Weights of a small transformer language model.
Size: 25 layers, width 256, MLP 1024 quick GELU, vocabulary 3242, 18.9M parameters.
Architecture: RMSNorm before each block, rotary positions.
Training: a variant of Muon for these matrices, 666M tokens.
Each number is 128 + 24 x the weight over its row's rms, rounded and kept within 0 to 255. Layers, rows and columns count from 0. Numbers have three digits each. The size before them is the row's rms in percent of the matrix's.

# layer 9 attention query, 256x256, rms 0.106, rows 38-47,102-111,166-175,229-239, columns 128-255
072:132110131108138128097139147167110148151140137137113134176109140144171129126097105189098128101142173095146116116099141124158145122108118117129134113152085147124112126135152092139150132098096117150116137189136125148160147140142145164099097137099131096122130114193123130131135083173137152139196133133165111104139108059119118160151128148093117139108145102105126092135158161122104153145138
081:109078149075111134111160145126113152109125139168103156121131094107148110129122096111120126171127170167147152147144075136149134134141144099136072120092120109121157094137100100104101109138147137152161105118102142162141133106178141104113112123097118104164106125134131118104098143111098154176102138097171143156131091144115133142132144127140100126085108127110137116105147096176135111155101
074:160154152135159115093170156132142148127165132096163156152119127168106099126081124138133086128165146122136102152149153084132104110138121143130147119154074177150127154133112115117141109103135140178162161147167147102113114148127116146107158159151134166112186115118133100088120086141148095166136112139124123088137122116143119140114122114104156130148145133141132137116106125129143161136117
084:102136148125157110125160147096119100142112107098179144087124132146145140148131172098098108080142138124142143091171135127140050129106134142081153103132147158120114118173149155125140151149141130161159169133104135118126157153138110172135125131141158184126120129161083127130145107098136137129120150160128151106148159109151100131109129160083134124105118137122164103140126100125159119138097
073:088114124132127164142125127132137144139131119118171139133128174152106134123100132142130166104135097126116114083095115071176142152120152046114130153074145154133148161074130163160123123137111095103160133115113105152159119125147159118127116132101140134128132097109145141116129108141139103080170155160137098117102124129090168137149102126102152135127123109141101168121164139116157170134124
076:109135128087130106112117088121149173122154144121123160129148140147146101101102132126115130194103113111099099136152142109091139128147150104128141124102122090120131109110129133124128129156166151113129140104153168116097124114126148079114151121142155148094103135137153163121130166144130090098150147138115121091149126142101135118090131129140145172116136105138146107159147099140141100076128
086:086124131110188109172123141096089103137112103134096127151134142123121119163152102104124131111128129140106072158146123098114116135142151086119077123116125144120133148138117145125105126144152135094149170110155158159132108179161125137115124143101130129148080142128134115136114158114169180106137111166123126129078095158114125120157187104101126128136125179157135108124123110152175128137186
080:155172122118136125151130155151105123146108114138122143196081142138155141150123138145087138148140082099168120116145125156132133103147141146137149130135141110085120100156150136098110131185115112060119151164134140142114153157138093131107106116113067148139156152120107107101113103132111111125107180144136139081131125137096084147145142123111159059128118136117095119136153154106158141115153
094:133142159136141158154111110115140107140167150119119158150125148160153118107097184147179126133091134118099147156137134118158110135110143152115139088087143094129151118162156104092143127088118105108074152090100105122098141099122145169131146109121105124121145138141143096112134096154114074174079157112115095101153140120123113096135103140151085131136141095150067126108127145136151124132090
092:133143127130099154151172142145131102167130155144114101131154122138116109144118165114087102129139125140098136127127075135152137127118127146112145137136125120127108109184132082128170142093136099165173179119114143140143184128129082145133121118110100144079142168155103138146164154094116113144127152144108153148156130120111113123117151105119084083107137118165143118136102132112148168137142
117:151121141118128132130115146131105121126132142118128129106108127093102133102139121110134146127171157138078162128164147185108138138132133170171120165143151128107144124141118050126129105074116101135081136130128139101131115127180151130109157117118141127105137127148120119083122179130125118163166128132125140132110125113127170079172169111105121139136095136158130155107129112154136120154110
115:106169105130108112124141144146146147141113106125117111173103132137099111154141089139113185120125138094115084118114134124132132122116139180141126113079108127135172138155101079132114122157123085094149127177154155133105137116133148113163132124120154105131124147133150111114068146117133177142101159139120116123128141107121176137088139118168161128129107132128122161142150166157111164147115
111:153188166129110160093155119165124138116118127119163098130121120154091128113153105144120135131128146155128138148129107142119148089116162168146134146145127121118165138131162123113117133094163125141163094150169099108106120133142119136076131138136151127112147106143125125146155174133113120124155192115148085126150120133075097106122168120090125112149139163122123119093115115129117108160066
111:088098127108117159153138121109103128125136115120164145150115134082181159134099069105083135120085129066138141158150066122109157153123128130093156110093122130138147088135096148122153155157133132171123102061129130124137117135133136126116120122138133131127123128162125125154083146109116105140095142122117115107127109121150139131091151106127124111111161131120112123146118147161131169139118
107:129110113138153096113108158108146110129143134143086090140103090119124129187112126148116102104142112132143096146098165101113085131076149140122078090151116105164108121163140162139139093116107190148159132101127103124163126104133166174134105149142091104144102075139134142105144087119134101112109119103180145133157071123113100137126131143151130146104124133138115154106122124143139160100117
110:113136152142101121140127117145137107118119129155146103125111145136136100141092121128116101118072175116139141150105107165125166134126103173147090106128192087083108150108095132119148147154140115166132079153089123130112160155149106110134118111102170125119084155098139137129142125150146140111113082112149118088130105150113128183174092121130116157121101106128128108145157159106149122154089
114:177150100167154156087105160118158151127095120116142089119206094125071079136120126105124113159103145168112116069154075141158123109116134119110142115112121145089123127127139149123125101117139163123156116158130099164123142129141130103120135166108132163133125107132120112153097102147140137111114087105121130111112083118156160122126171130176166120159148128095143153114129105143122129149116
105:129098149133106133148129100103136139088095126143172118130115181092139150104113153135129160118164149129098115115144112147149122127138126134150147100091162121116154154112122149141087149090101071126097128122141120114114105095128139131153158132055172142125129152115119106133104155138100171120135122161093101138140135110173146110132113115166164144182156111126162157153103168115138115102142
112:122127138160162094132110110154099165152102126113145153158160147128162115111117082129134117153082114118127104132139082121115122105096134136162122101135139077129125094129136149108159132091169164117156106148178150107123125102105113126163121141123128131155141093114119156093136079176136113128104136125077113103126135128164099153117091113164145101147109105094160176098158109138140180162138
113:122121099131128131140147100195111158137110132139156131144110127109098161119078087181096124113140145147145105137152099125177159105129103140126142178101131122141085172147109087107130142168147083093120113116117128171120123158120145148119123141118150119089125125111123119126133129159122072161138106159121133176097166141135125174161137177140125145121117139181121124121139114126095138102147
096:165136116097147116140143126120138122116141096078124087131130166111152105113163101110113155126146110167153085152135166153130103117160141107124151133131127140124111103137127132087098155109168137138132171141154125146127121148117146130154195114161116103139158135133143133105132118149118092130088143120167152110117103161150186136155149120108163181121127152156123127164107119158118122123092
112:122103142134133140203132118124137145095132146125123104114111078068121154120121134162154165150153114166105114121124144116131111153089156113099101061127150097143169164155156125108114129131160142120153113127129173184143164107140135128151098144119139105116120103140174101158143143074132134145139146158119170102144141100138151144149141117121114061084114170135128098133190145160144147147169
100:133161137095117130132100110140182162146156149127124113157111122127125125148168138107118102114125091131122135113148140112114108116106103119118143087140122151106144097087137101137095098132098128135123130067131130144099058185189123163095107085126128106154113109147140068093132114099173117136148133121129072107129147166096130161118147093130120098122123149139155111118145145113147154117103
102:172145128116108128106133139126138131105129138122157145134100136117165125141084119130077091114145154102109136135112145144108083182145122101129160135083113151118121097151169122098188135142151136140110190176125101122113129141089149164092142152151131141091093141190140106163134123135143160105136128131101121109153129110146109110071095110126163141143084128087101076115087135126129101126086
101:134133165137127135101136159143095133110156084138159120089119098107159160191195123096139132141142135130107095098114138082157140120106131161170171124137116118103159116175154130095169127108156134128131133116113115050111157112130136173121153140125165132126111142139148128169157106139145086137095140097147120094131150112109116110100107162150135113152121131136123145131109114122143149160114
108:071111096112109148161169145121148124090139102112090117121106117096142118157103088148113118166160137105120140098135116094089111131119147141083116082166120108079121091098125138123151111115103121118145132169112187109133147133120115143133081116100136122146091153134080095120132150113110125093143130136141113119072110099131112139094047123142095080130123087151134170148088135155135135107130
094:128180153106153156111140124146102112151107148151118114139156118074135132187140111188110114113105149156114133100080117102089121128124125111142108126139117174117139143153168118116121132144159149082126074094118108083140151129125110109117126127138113148135114139119122147137128093113109113183116123135111119149090119104129090181123187118102090116135115159122125127117165104135122143126129
096:151169074089064147091113117108178142116111111121131118163114098094126113123137138154124148099122170150130111114129081137146096142155131136138130149083132115101141129122166100103143111107107110067142155138130130158129091128091090136116132120160103133110152149126071101128126133072128111162114118130107083091111107135167173146101180129125125117158112118154105122149114143170122143103115
106:160112107128143142139085109096138145162100112126151135153156152122129134146175127154128098119138110115132140120183130113128105134123165134072142144110158151162104204131145106119138087137100124151090130171138105126103114072138159124141145131136152143084141113175144100172135153142113178160106134115159096110135138121157153140110159105088173138129121142146129102117146109081162131107124
099:122142098125125159130137151093124179098142124117113152140149143140117084114095118128093115128153145102110114114125140114109123119128147099132109102156133123121117124134128098135120132133098141139118133137128146166172148156095159102175115110123140124157101106122098155081176108103129137171140125092121166163156097150100141139145124167105083108132156135179145170118061114170130118115088
103:165148113112129069131103071130103148144108138173141156102140098130142124108092123158123066098089170098104119135103090136121092126125138160117130096132140150163118177143104144138129141128170117145115157152098179153166113124140145132122142136131136136080081111135143142149134125140167106161125169101150125116139153138150112140099139140123106084101153138115093117122129127069151143143079
095:138141139123125126100141131122107107105108127152133137157172096116091107149141118101168101085129133170105167138113123145141152170116069130133151187132103097128124155125148158115130114116092124143074138112113178129169154134116170106093153121151141120160138163139138097128123093154147142107085145120123121118109127158101160117123104119117132141115158177175111151110113129118139119125120
092:117163081146106132128131124165158115154149167149104144109141132077151131131119106089122123133146111141162125142114102148153136153109174095154123108123143136138153156110108140119143174101116119119131107157132123155119164088151092093118157162141127104104161077106135113076182116142158130154144117130104107147153095121171101126088171072161137140093140112154104098086149151155142096138096
090:153175140112125104103141158162093150122185175167172146137140079131134110109085127118083118121161128127143124117107141120129148109129139125142129131139102146126141128147147104145121117144126128140143149163169107094094131110122102163106135113079121092131104093150142077110101156150154131162098145103134127074143144155111170124135095140126127136125135143153114129140125117166100147120087
094:134129161120116131133139128137146136116133117072133144100145139130157099137120173147100139138106141162088120138136144117106136116111123121152153102103138131104119127119124119117095137119113110122154148116179131127088142150098082097119147159098129151121153116115099154145126099145126127168142076115124115151112153119117166120120148091136098129170187135110066158140142118114131105099106
087:118133148130144127118124076126113137181128165150137181127146104102087105094164115171110111087168125131138107171162122114110122093105178122119113107143127095118111090092111146128137143114111102140141122124141139142149093121112163117096190093094119153130137134142131096178151132156186103131141165120147169096086116136163128137097156140138131135138151128114109177110147075117121125110114
092:117129128129136105165130122138156085154091160144085140177141126083144126141120157113128137143105134145123163129148174107075108144133097149152101115132149113113108086176136117120157097097170098120140137121155112151137127127135120159106142136097118156110131153126148086158111154096148113167158096151131182145161105131199124144097165083161159145113141135142122119138120128114173099135085
093:147168129135124075131069130131124112093096116154125075099157124154124102128162138109102134137167127124152131144129107107100095126081119117101145125136112130162104132133152124122141096137142136105146168145113152160115128111081138120122121126130104125174117111148092114157112164119131120129166181133150128150150130132101141115088113109159174111140116129137128170127142160155191131137132
093:072132123105103150093104133113161143118131133092145123141142139121157134131133137152119140134127106107117068178129103132131112147174166120141134129150076115119116132125106105083106107132070154158109130109148136137123134151128147133129099176142130092084139148101101104085144118118099086095153103148114145138186118146150160160159107152149132178168107137101102113124121099173105151120117
094:152153125136093119159157136130140135191086149082163127137131095136181143097121104118162116163151098130123141106115158129129124116127190092131116081134128122160146163132148123171144147116126090127113136183115173105113158148110142140117108085123148105077141099145123077143134122107125152118152108130122090111108151102141122144151115092114165099112143144134126138120132114098173150109171
101:153121128046105161120128086120155107112099161149145157154140139133153131081142145179126107103159123148060134108142179115111154149152141144149165139127132114073151117144132122126142155104129120145196159123121140125141116132127120155173118104122138127162122123129095170146142167123116175118121107129166142125110106111109176101141076110168119112118113146102172133131127138088119135112129
# layer 9 attention key, 64x256, rms 0.127, rows 37-46, columns 128-255
093:105131153114135094092109144115122152123106103071113130165137136156155135095116124129085107122147117151121117080105168107130125132134103159156111123188140100127136164142116137146137107136149115144140106130142113096089145110141137146125147144101133187127115091122154184135100143147127141152144126111147157129107139099130144152127115118153158156101112151136117103111157148166148148087135
093:115111099139104140114141096080130111119132096133112101138135190111167110104119079130106129138076112088130163111134101090109140141130125111128066122131176103110132135118126096146149129146124149132109117133154107157130152126169071185133117156124136143112160120126099180154092105144144121104133100132143074128113144110128130107133141133150129120160122116110105117120173119167091174177148
099:080098141119138132140165139132127128127162117141120133138142143160126131129137146128131119138151162150127140122105083114121114111098143143083143136142087142138106134124167148133106125145116153146072095111146144149120111160108118200132090129111114134128131145119116178154149132120123111123177079137166109093080102137099121112158115110125190117092117128144160154114135122124098079117131
098:148079138121159105123153196111148137100117082149113123113162122130133135145139170125141116137111124106152133133152124089110129133103131095140100115121125100156127166095115166122115136135173115159136099129102109144135095106113107099108152138098132111104136171131150144129088167112157124151128123130090171140105121138128117161166133119124133150102096098125132135132112128125113126156152
106:118189131151122075132130133146133156120103101148136126144170139142067079130102148085122126161159134158151148118095134157130150136143148136099123134097115119130103104153115081109137132132137149138131110153096097143140097119145162080123109133145123170134145159116121125122144124105096151140125118117098137145119166128106154149125171176098119125122127097192182165125110182155127123181126
105:122152156165105113142109071142101135116113116131101081158124113124117118113076114127106155113149142125125143087088087179167159079152118118088140156117125129154104119138132144093143141106115128111146112139116138135071107161100120149148096120119147120158131097094114119114124115156109156132179127138116154125150137149132096121153124106153172127106127168152173135085132127087152143161112
106:153115146116112161146115139138117120141162136160113126136152161137141105162155130155112106180089126105087145086150147112162092141147125136113164130141112117118135114077156120091109112127122146084089131110102153098097145096103119081135099139177130121157128153128115179129142120126135099120103129103133167102121086157096106099099107165137107152157120146137161127072136129146099116142181
110:131134149163144131134123106123121125123155107109125099136107124152145164143123113064141098092143132176149130131118128192137175133101144130168150120130136142111113130106127111114125109118122124081103141137126162127149119129097104130111124144104138121128114134126124108136135123141169132092097131132110159108073100178147141138066136124112091153142126150154095132147136113126166075114121
102:130097124151130123111169136132118133104150138117156128109106116151184158149103105134152117102146120148128121116112168093166113131106155110144132141146121148170187149087152110104101135147167155097095150099118156101133157168128127127143152176104087146135141121177149167106109140120126162132074183143124151126143102135134127130126144107157156141113103146134154098068161178173154119116138
107:153083144154137091144129120133144126140118082099134168092122155144126109151107151152109147149101141166144107159097151122117129155140097104070125166148112113128148123121146131159158132111188133163073137118143120160143131144110115161136117174155146154152141137167154124104135141142117173132124118132116133129127072128161092087162148154074160106150138099084116128129104113110121101127127